Part of a small language model's weights: an embedding shortcut.
Each number is 128 + 32 x the weight over its row's rms, rounded and kept within 0 to 255. Layers, rows and columns count from 0. The size above them is the row's rms in percent of the matrix's.

# layer 15 MLP down (transposed), 768x192, rms 0.138, rows 700-716, columns 0-95
size [ 95 105  95 109  88 101 108  90 107 101  95 110  98  94 106 115 114]
[[ 90 115 133 183 128 153 117 129  94 122 153 174 110 132 143 112 144 109 116 118 155 108 131 160 100 140 187 127  86  92 142 108  48 143 110  85 165 124 140 111 129 103 119  63 132 219 156 130  86 125 180 140  95  92 150 149 134 108  47 132 207  93 138 124 169  51 102 130  83 136 153 131 107  81  99  92  76 145 159 134 121 189 106 145 138  89 132 120 182 121 152 119  82 147 110  80]
 [106 129  87 140 141 163  98 166  71 158 119 211 141 103 152 184 132 176 112 162 122 116 164 102  98 127 131 146 125 103 147 159  92  47 138 151 123 118 125 130  88 117  65  94 114 110 108 100 129  97 153  58 205 130 112 118  72  72 106 126 196 138 182 133 186 154  88  73 163  75 107  95 127 159 150 202  82 117 135 162 104 122 151  66 130 147 110 121 104 172 137 132 148 135 127  81]
 [239 115 106 229  85 161 148 139  74 124 154 120 101  95  85 106 136 152  84 100 156  99  71 145  70 111 123 134 144 140  99 120 114 101  66 113 120 120 185 155 160 117 136 106  70 120 140  99 108 116  91 132 191 132 118 100 111  97 141 177 145 123 141 117  94 144 114 123 145 123 158 158 123 127 111 189  98  70 151 111 128 108 129 199 169  95 190 112 132 159 159 117 161 113  99 104]
 [146 126 120 172 125 133 127 156 133 133 173 130  84 190 135 111 138 182 189  96 123  92 113  78 124 149 155 103  97  65  99 120 139 113  90 110  81  45 125 131 171  99 107 141 132  76 123  89 100 123  96 104 149 138 158  83 144 130 154 123 113 117 112  94 122 136 166 139  95 134  81 142 125  78 167 176 137 255 111 157 189  90  99  89 153 108 151 147  99 121 154 148 142  72 164 141]
 [132  77  95  50 123 174 135 172  43 113 121 190 153  75  99 128 184 199 114 120  90 102 133 143  73  75 104 172 144  97 113 121 120 131 157 193 131 119 129  81 118 134 115 106  89 147 138 117 125 134  98 112  89 151 121 110 118 123 113 168  96 187 157  85 178 114 125 150 162  81 174 125 137 130 166 165 136 207 140 164 145 156 114 137 118  89 158 123 146  87 111  80 118 106 108 149]
 [106 115 165  34  91 178 143 116 100  91 154 178 155 156 155 126 137 108 115 138  99 155  51  84  75 124 146 112 156 146 172 109 147  71 105 124  55 114 185 162 193 149 139 128 129 154 155 104 162  50 141  63 154 149 168 100 136 182 110 135 162 132 151 144 200 165 101 110 145 152 164 106 120  92 101 179  92 142 112  77  83  73 157 126 119 112  91 168 147 104  81 185 132 115 127  64]
 [ 96  92 138 134 139 109 150 129 122 126 119 131 120 140 104 122 169 123  78  75 133 112 157 154  44 156 154 157 153 133  84 123 139 153  37 102 151  85 142 114 124  69 135 148  50 101 166 163 125 107 123 125  96 138  57 157 160  37 157 106 111 120 103  83 143 131 110 110 143  74  85 129 151  71  83 114 158 149 124 172 130 195 108 176 205  76 155 129 129 113  87  79 180 136  78 128]
 [159 116 134 161  94 101 151 148 131 122 139 179 104 101 135 117 123 133  84 151 177 125 127 105 128  90 159 147 167  89  98  88 124 167 151 125 171 182 133  60 163 122 163 179  94 179 122 188 145 101  79 148 140 129 136 150 157 133 132 119  98 123 188 171 119 126  98  90 160  80 117 141 101 100 111 115 131 126 162 139 105 180 167 118 124  68  85 145 181 126 107 127 154  70 124  77]
 [165 164 115 219  95 137 147 174 107 171 150 140 101 133 123 146  92 132 128  65  90 131 130 123  86 107 113 112 149 178 173  72  78 169 174 107 149 114  77  77 176  99 138 121 140 172  88 128 129 127 172  68  86 158 127 123 137 131 199  55  84 123 101 106 177 109 122 142 165  88 103  90 146  88 141 188 145  84 145 103 143 154 125 152  54 105  88 120  93 128 148 147  60 146 104 117]
 [117 147 133  84 134 160 106 138 121 175 192  96 162 157 151 102 164 165  88 104  99 122 149 105 104 151  99 120 135 144 115 103 135 117 150 143  72 158 146 182 134 133 175 182 113 189 106 147 110 152 152  95 166 109  94 167 124 166  50 130 131 135 130 125 152 108 119 107 115 127 134  94 140 145 105 123 104 121 151 131 132 146 127  46  67 124  83 191 137 101 136  65 144 129 131  69]
 [183 160  97 158  78 124  86 121 201  79 137 138 118  93 145  81 147 136 161  86  98 152  77 151 102 162 172 130 152 134  74  74  81 115 131 166 147 139 179  98 127 111  45  96 131 170 162 117 183 159 166 157 112 114 110 127 188 139 110 123 133 103 119 105 145  71 149 160 136 159 155  82 143 119  96 151 108  98 110 157 116  89 135 101 148 132  99 196 172 115  89 144 118  41 151 104]
 [ 79 128 143  86 139 133 122 140  95 143 179 131 182 109 176  66 102 125 145  89 102 136 148  77 149 143 167 116 124 151 123  83 105 120 122 113 132 164 124 110 190 139 122 156  66 123 132 128  89 136 150 127  89 127 155 117 109 169 140 130 116 143 139 193 120 157 115 129 118 142 134 144 176 116 125  93 140 169  96 180 182 187  75 131 126 168 103  54 134  98  85 144  85 108  94  89]
 [148 107 155 191  81 157 106 106 151 142 121 131 146  85 147  86 149  67 126 146 108 106 147 128 159 188 145 141 132 143 116 118 144 137 109 102  97 115 141 101  78 168 105 198 129  71 165 136 136  98 103 141  88 149 120  55 137 107 132 146 142  97  98 130 207 128 124  67 181 115 121 136 133 111 152  98 114  71 106 182 141 162 178 109 128 141  96 187 156 122 109  80 156 134 119 124]
 [120  97 121 179 105 107 197 118 160  74 123  58 126 136  69 145 152 117 126 137 135 160 166 123 163 111 170 132 165 140 116 118 149 171 133 131 145 119  60 154 125 132  17 140 150 118 148 144 156 125  98 169 149 128 164 128  75 155 116 156 134  95 133 124 134 134  72  97 159 211 137 138  56  82 119 155 133 116 128 105 164 196 179 104 105 124 136 155 166 155 107 144 136 127 150 142]
 [155 130  91 255 108 174  70 120 116 134 133 118  52 134 155 120 122  69 101 127  99 149 117 143 110 125 139 142 150 181 132 156  95 142 100 172 122 130 169 156 118 143 102  68 144 162 134 114 171 175  87 106 129 114 104 100 104 181 164 159  81 143  74 148 139 131 141 108 180 169  79  95  70 117  75 176 138 136 113 160  48 120 126  84 159 125 136 136  54  98 102 159 116  94 180 116]
 [129 119 113 165 109 166 136 130 169 171 167 148  87 116 113 120 123  59 103 160 121 121 169 129 153 157  81 147  99 125 101  96 151  87 151 143 110  95 178 154 165 137 138 104 100 123 145 161 173 107 116 156 104 124 129  87 144 123 134 111 158 105 156 145  70  92 101 133 123  98 154 141 142 140  80 134 171 105 171  89 119  93 175 141  86  94 129 149 158 151 100 135 113  55 121 189]
 [181 147  72 116 108 120 129 117 101 111 154 162 180 147 139  90 134 152 110 113  77  89 126 155 167 134 122 177 145 113  84 111 170 131  77 137 110 156 142 173 104 128 139 150  56 137  85 122 124 107 147 100 207 136 142 136 132 125 126  94 138 145 176  94 168 143 180  81 152  90 122 141 160 125  98  79 128  83 154 114 111 126 113 160  86 139 100  86 122 138 127  82 155  95  63 134]]
# layer 15 MLP up, 768x192, rms 0.143, rows 701-716, columns 0-95
size [111  93 104  89 104 110  91 105  96  96 113  96  97 103 109 118]
[[105 130 161 124 149 140 198 109 150 155 104 120 134 108 146 134 120 181 110 164 170 132 125 150  79 126 162 139 101 162 135 133  76  38 163 158 121 101 122 122 137 131 132  63 115  94  93 155  88 108 141 126 127  68 112 100 158  28 143 119 150  81 174 123 117 100 137 117  90 118 115 137 120 201 174  95 136 200  92 132 166 100 126 140  97 170 155 124 131 127 158 105 115  97 121 132]
 [103 151 162  98 168 136 105 151 136 114  52 153 188 136 162 136  97 156 154 105 145 134 170  84 164 109 175 102 124 123 120 106 131 148 105 119 138 140 140 140 211 156 147 123 108 141 142 117 128  55  99 176 129 156 138 126 162 159 107  58 131 100  90 116 181 127 103 147 145  91 109 120 116  93 122 133 134 148 145 116  98 136 137  61 139 145 135 124 103 147  93  84 151 118 112  47]
 [139 139 136 111 129 118 148 146 139  95 115 166  94 127 142 121 160 171 197 135 130 146 121  75 105 151 215 149  92 126 184 111  55 154 105 112  90 106 129  83 105 133 154 130 126 121  90 168 161 143 106  98 147 145  61 110 122  87 100  87 145 134 162 108 113 116 123 153 146  72 112 162  83 103 112 201 173 112 132 125 218  85 158 103  91  76 138 144  85 135 134 115 155 108 141 100]
 [127 143 171  84  80 135 119 149 128  89 146 135 145 181 154 183 100 168 141 101 151 106 196 241 147  67 156 120  66 116 203 117 170 131 122 152 122  92  86  72 145 168 123 129 103 200 130 133 120 122 143 133 111  79 140 128 110 126 111 111 103  97 175 147 164 125 142 133  98 170 148 123 160  75 126 197  94 177  88 119 128 101  90 128 105 121 161 101 144  73  96 135 129  95  99 142]
 [142 150 210 120 156 191  83 122 131  76 121 150 113 144 100  55 140  97 160 130 126 136 117 112 163 133 128 103 124 131 120 129 128 119  67 149 153 141 176 159 114 144 167  83 170 203  91 148 128 176 142  96  81 134  74 101 167 167  77 112  86 165  75 147 174 108  95  80 113 173 134 119 178 145 199 131 140  75 172  80 194  60 151 101 112 136 119 139 127 127 139 187 132 146 106 104]
 [149 122 127 133 178 138 175 146 124  84  90 119  81 128  91 141 127 110 164 124 171 109 140 116 104 166 114 132 125 140 142 136 127 130  82 121  94 105 119 173 154 132 147 122 100 159 149 124  82 117 190 173 185 119  76 172 158  65  96 122 182 144 130 181  95 137 142 157 116  74  69 159 166 140 103 123 132 129  59  48 189 139 157 125 120  86 140 151 142 118 116  98 140 141 157 114]
 [102  93  94 130 107 142 176 135 150 122  76 139  72 168  95 124 174 187  90 117  89 134 105 110 132 128  90 154 126 205 110 103 153 183 119 121 130  91 131 130 136 130 125 108 148 176 141 236 152 103 126 129 113 157 135 134 169 178 125  65 130 161 143 145  91 133  96  91  81 175 102 177 171 171 143 165 128 104 105 121 133 130  99 118  85 103 147 140 123 151 125 126 145 135 171 122]
 [ 54 184 133 139 113 150 155 110 132 102 148 130  97 130 118 116 146 163 110 166 159  99 152 148 152 175 137 130 133 142 128 145  95 133  44 128  91 192 106 138 163  90 161 139 127 138 160 176 109 186 127 122  67  42 105 173 154 137 120 150  90  59  91  93  82 103 138 178 105  93 182 118 160 174 132 141 166 120 115 127 113  86  99  83  83  99 125 165  97 213 150 118 148 117  76 142]
 [ 94  95 200  78 128 129 107 160 142 168 124 165 154 195 115 152 121 166  88 108 111 104 167 144  80 168 139 113 140 118 129 141 144 112  54 120 107 133 167 122 175 127 152 162 103 152  83 102 149 138 139  98 147 144  99 144 128 118 110 160  93  70 136 159 113 138  82 110 104  93  97  98 134 143 120 144 180 111 152 109 174  82 176 137 117 166 148 125 111 144  98 143 143  74 190  68]
 [103 107  98 134 147  96 162 119  79 152 107 144 157 143  85 131 100 182 153 140 124 177 154  85 199 143 194  91 144 145 112 144  98  88 162 111 155 155 161 111 161 115 128 111 151 143 118 130 149 136 117 182 145 147 135 128 164 157  82 124 136 104 123 115 133 114 144 113  94  74 119 143 157 139  93 146 118 141 114  75  81 114 111  76 137  94 150 128 106 125 135 143 141 111 145 126]
 [109 116 127 130 132 120 180 114 159 136 147 157 151  94 170 133 120 139 165 132 122 152 138 196  96 106 134 175  53 153 115 140 122 141 141 148 116 129 123 128 223 165 141 123 101 142 116 184 101 161 178 113 120 131 131  93  91 104 128 122 187 138 158 192 161 153 109 159  27 158 106 160 125 114 105  85  92 156 150 142  81 121 111 135 113 138 142 144 119 113 155 136 142 168 119  93]
 [ 96 133 141 130 159 153 111 137  79 138  80 169  87 193 154 116  75 115 176  92 145 126 143 161 116 110 190 106 136 161 150 148  69 147  76 113 129 172 133 110  95 111 162 120 168 114 155 115  83  69 120 124 143 131  99 129 132 100 125 119  96  71  66 150  90  84 148  88  83 140 117 110 149 166 146 162 110 102 127 112 103  39 147  72 109 136 146 189 130  91 120 108 158 101 133 151]
 [143 139 115 106 144 163 102 181 121  47  61 118 118 128 151 135 128  78 188  85 129 136 132 119 130 173 145 139 151 135 112 110 121 119 132 155 161 173  86 110 131 127 116 153 128 121 163 156  80 105  85 181 142 144 142 119 140 150  92 137 165 108  90 136 189 114  61 103 126  71 146 141 122 135 117 154 126  50 136  79 153 127 236  97 100 124  98 117  72 188 104 108 181 159 109 108]
 [130 118 124 113 154 133 165 122 165 127 154 128 107  83 151 157 159 119  99 108 122 223 150 147 154 115 211 133 111 183 128 198 141 134 134 159 133 148 126 140 159 155 141  88 119 169 115 114 128 214  82 127  90 127  45 143 131 101 104 120 134 113 148 104  96 119 125 145 115 121 114 139 147  84  87 120 153 106 149  73 152 130 109  87 103 162 132 115  95 160 109 149 102 142 197 110]
 [ 90 127 149 101 110 123 113 159 124 123 149 133 203 122 124 182 146 158 139 108 156 128 120 137 104 127 137 101 155 177 127 184  77 136 112  91 106 142 100 124 150  60 192 123 133 131 111  96  97 111 134 160 145 174 143 116 117 116 133 109 163  86 151 103 102 105  93 109 123 101 106 162 122 136 172  97 123 163 141 134  63  64  96 122 111 112 122 143  82 130 215 177 213 117 115 130]
 [141 126 112  97 140 142 154 146 108  81 126 159 107 151 173 129 151 168 161  91 167 148 140  98 109 156 163 132 107  92 144 158 203 101 130 109  80  74 137 137 141 155 131 105 117 155 128 188  80 215 142 132  96 133 179 122 173 121 163 117 179  93  96 137 116 148 140 152 147 112 129 149 158 137  80 145 129 127 167  85 106  53 158  93 114 174  74 139 166 143 106  87  96  76  88 123]]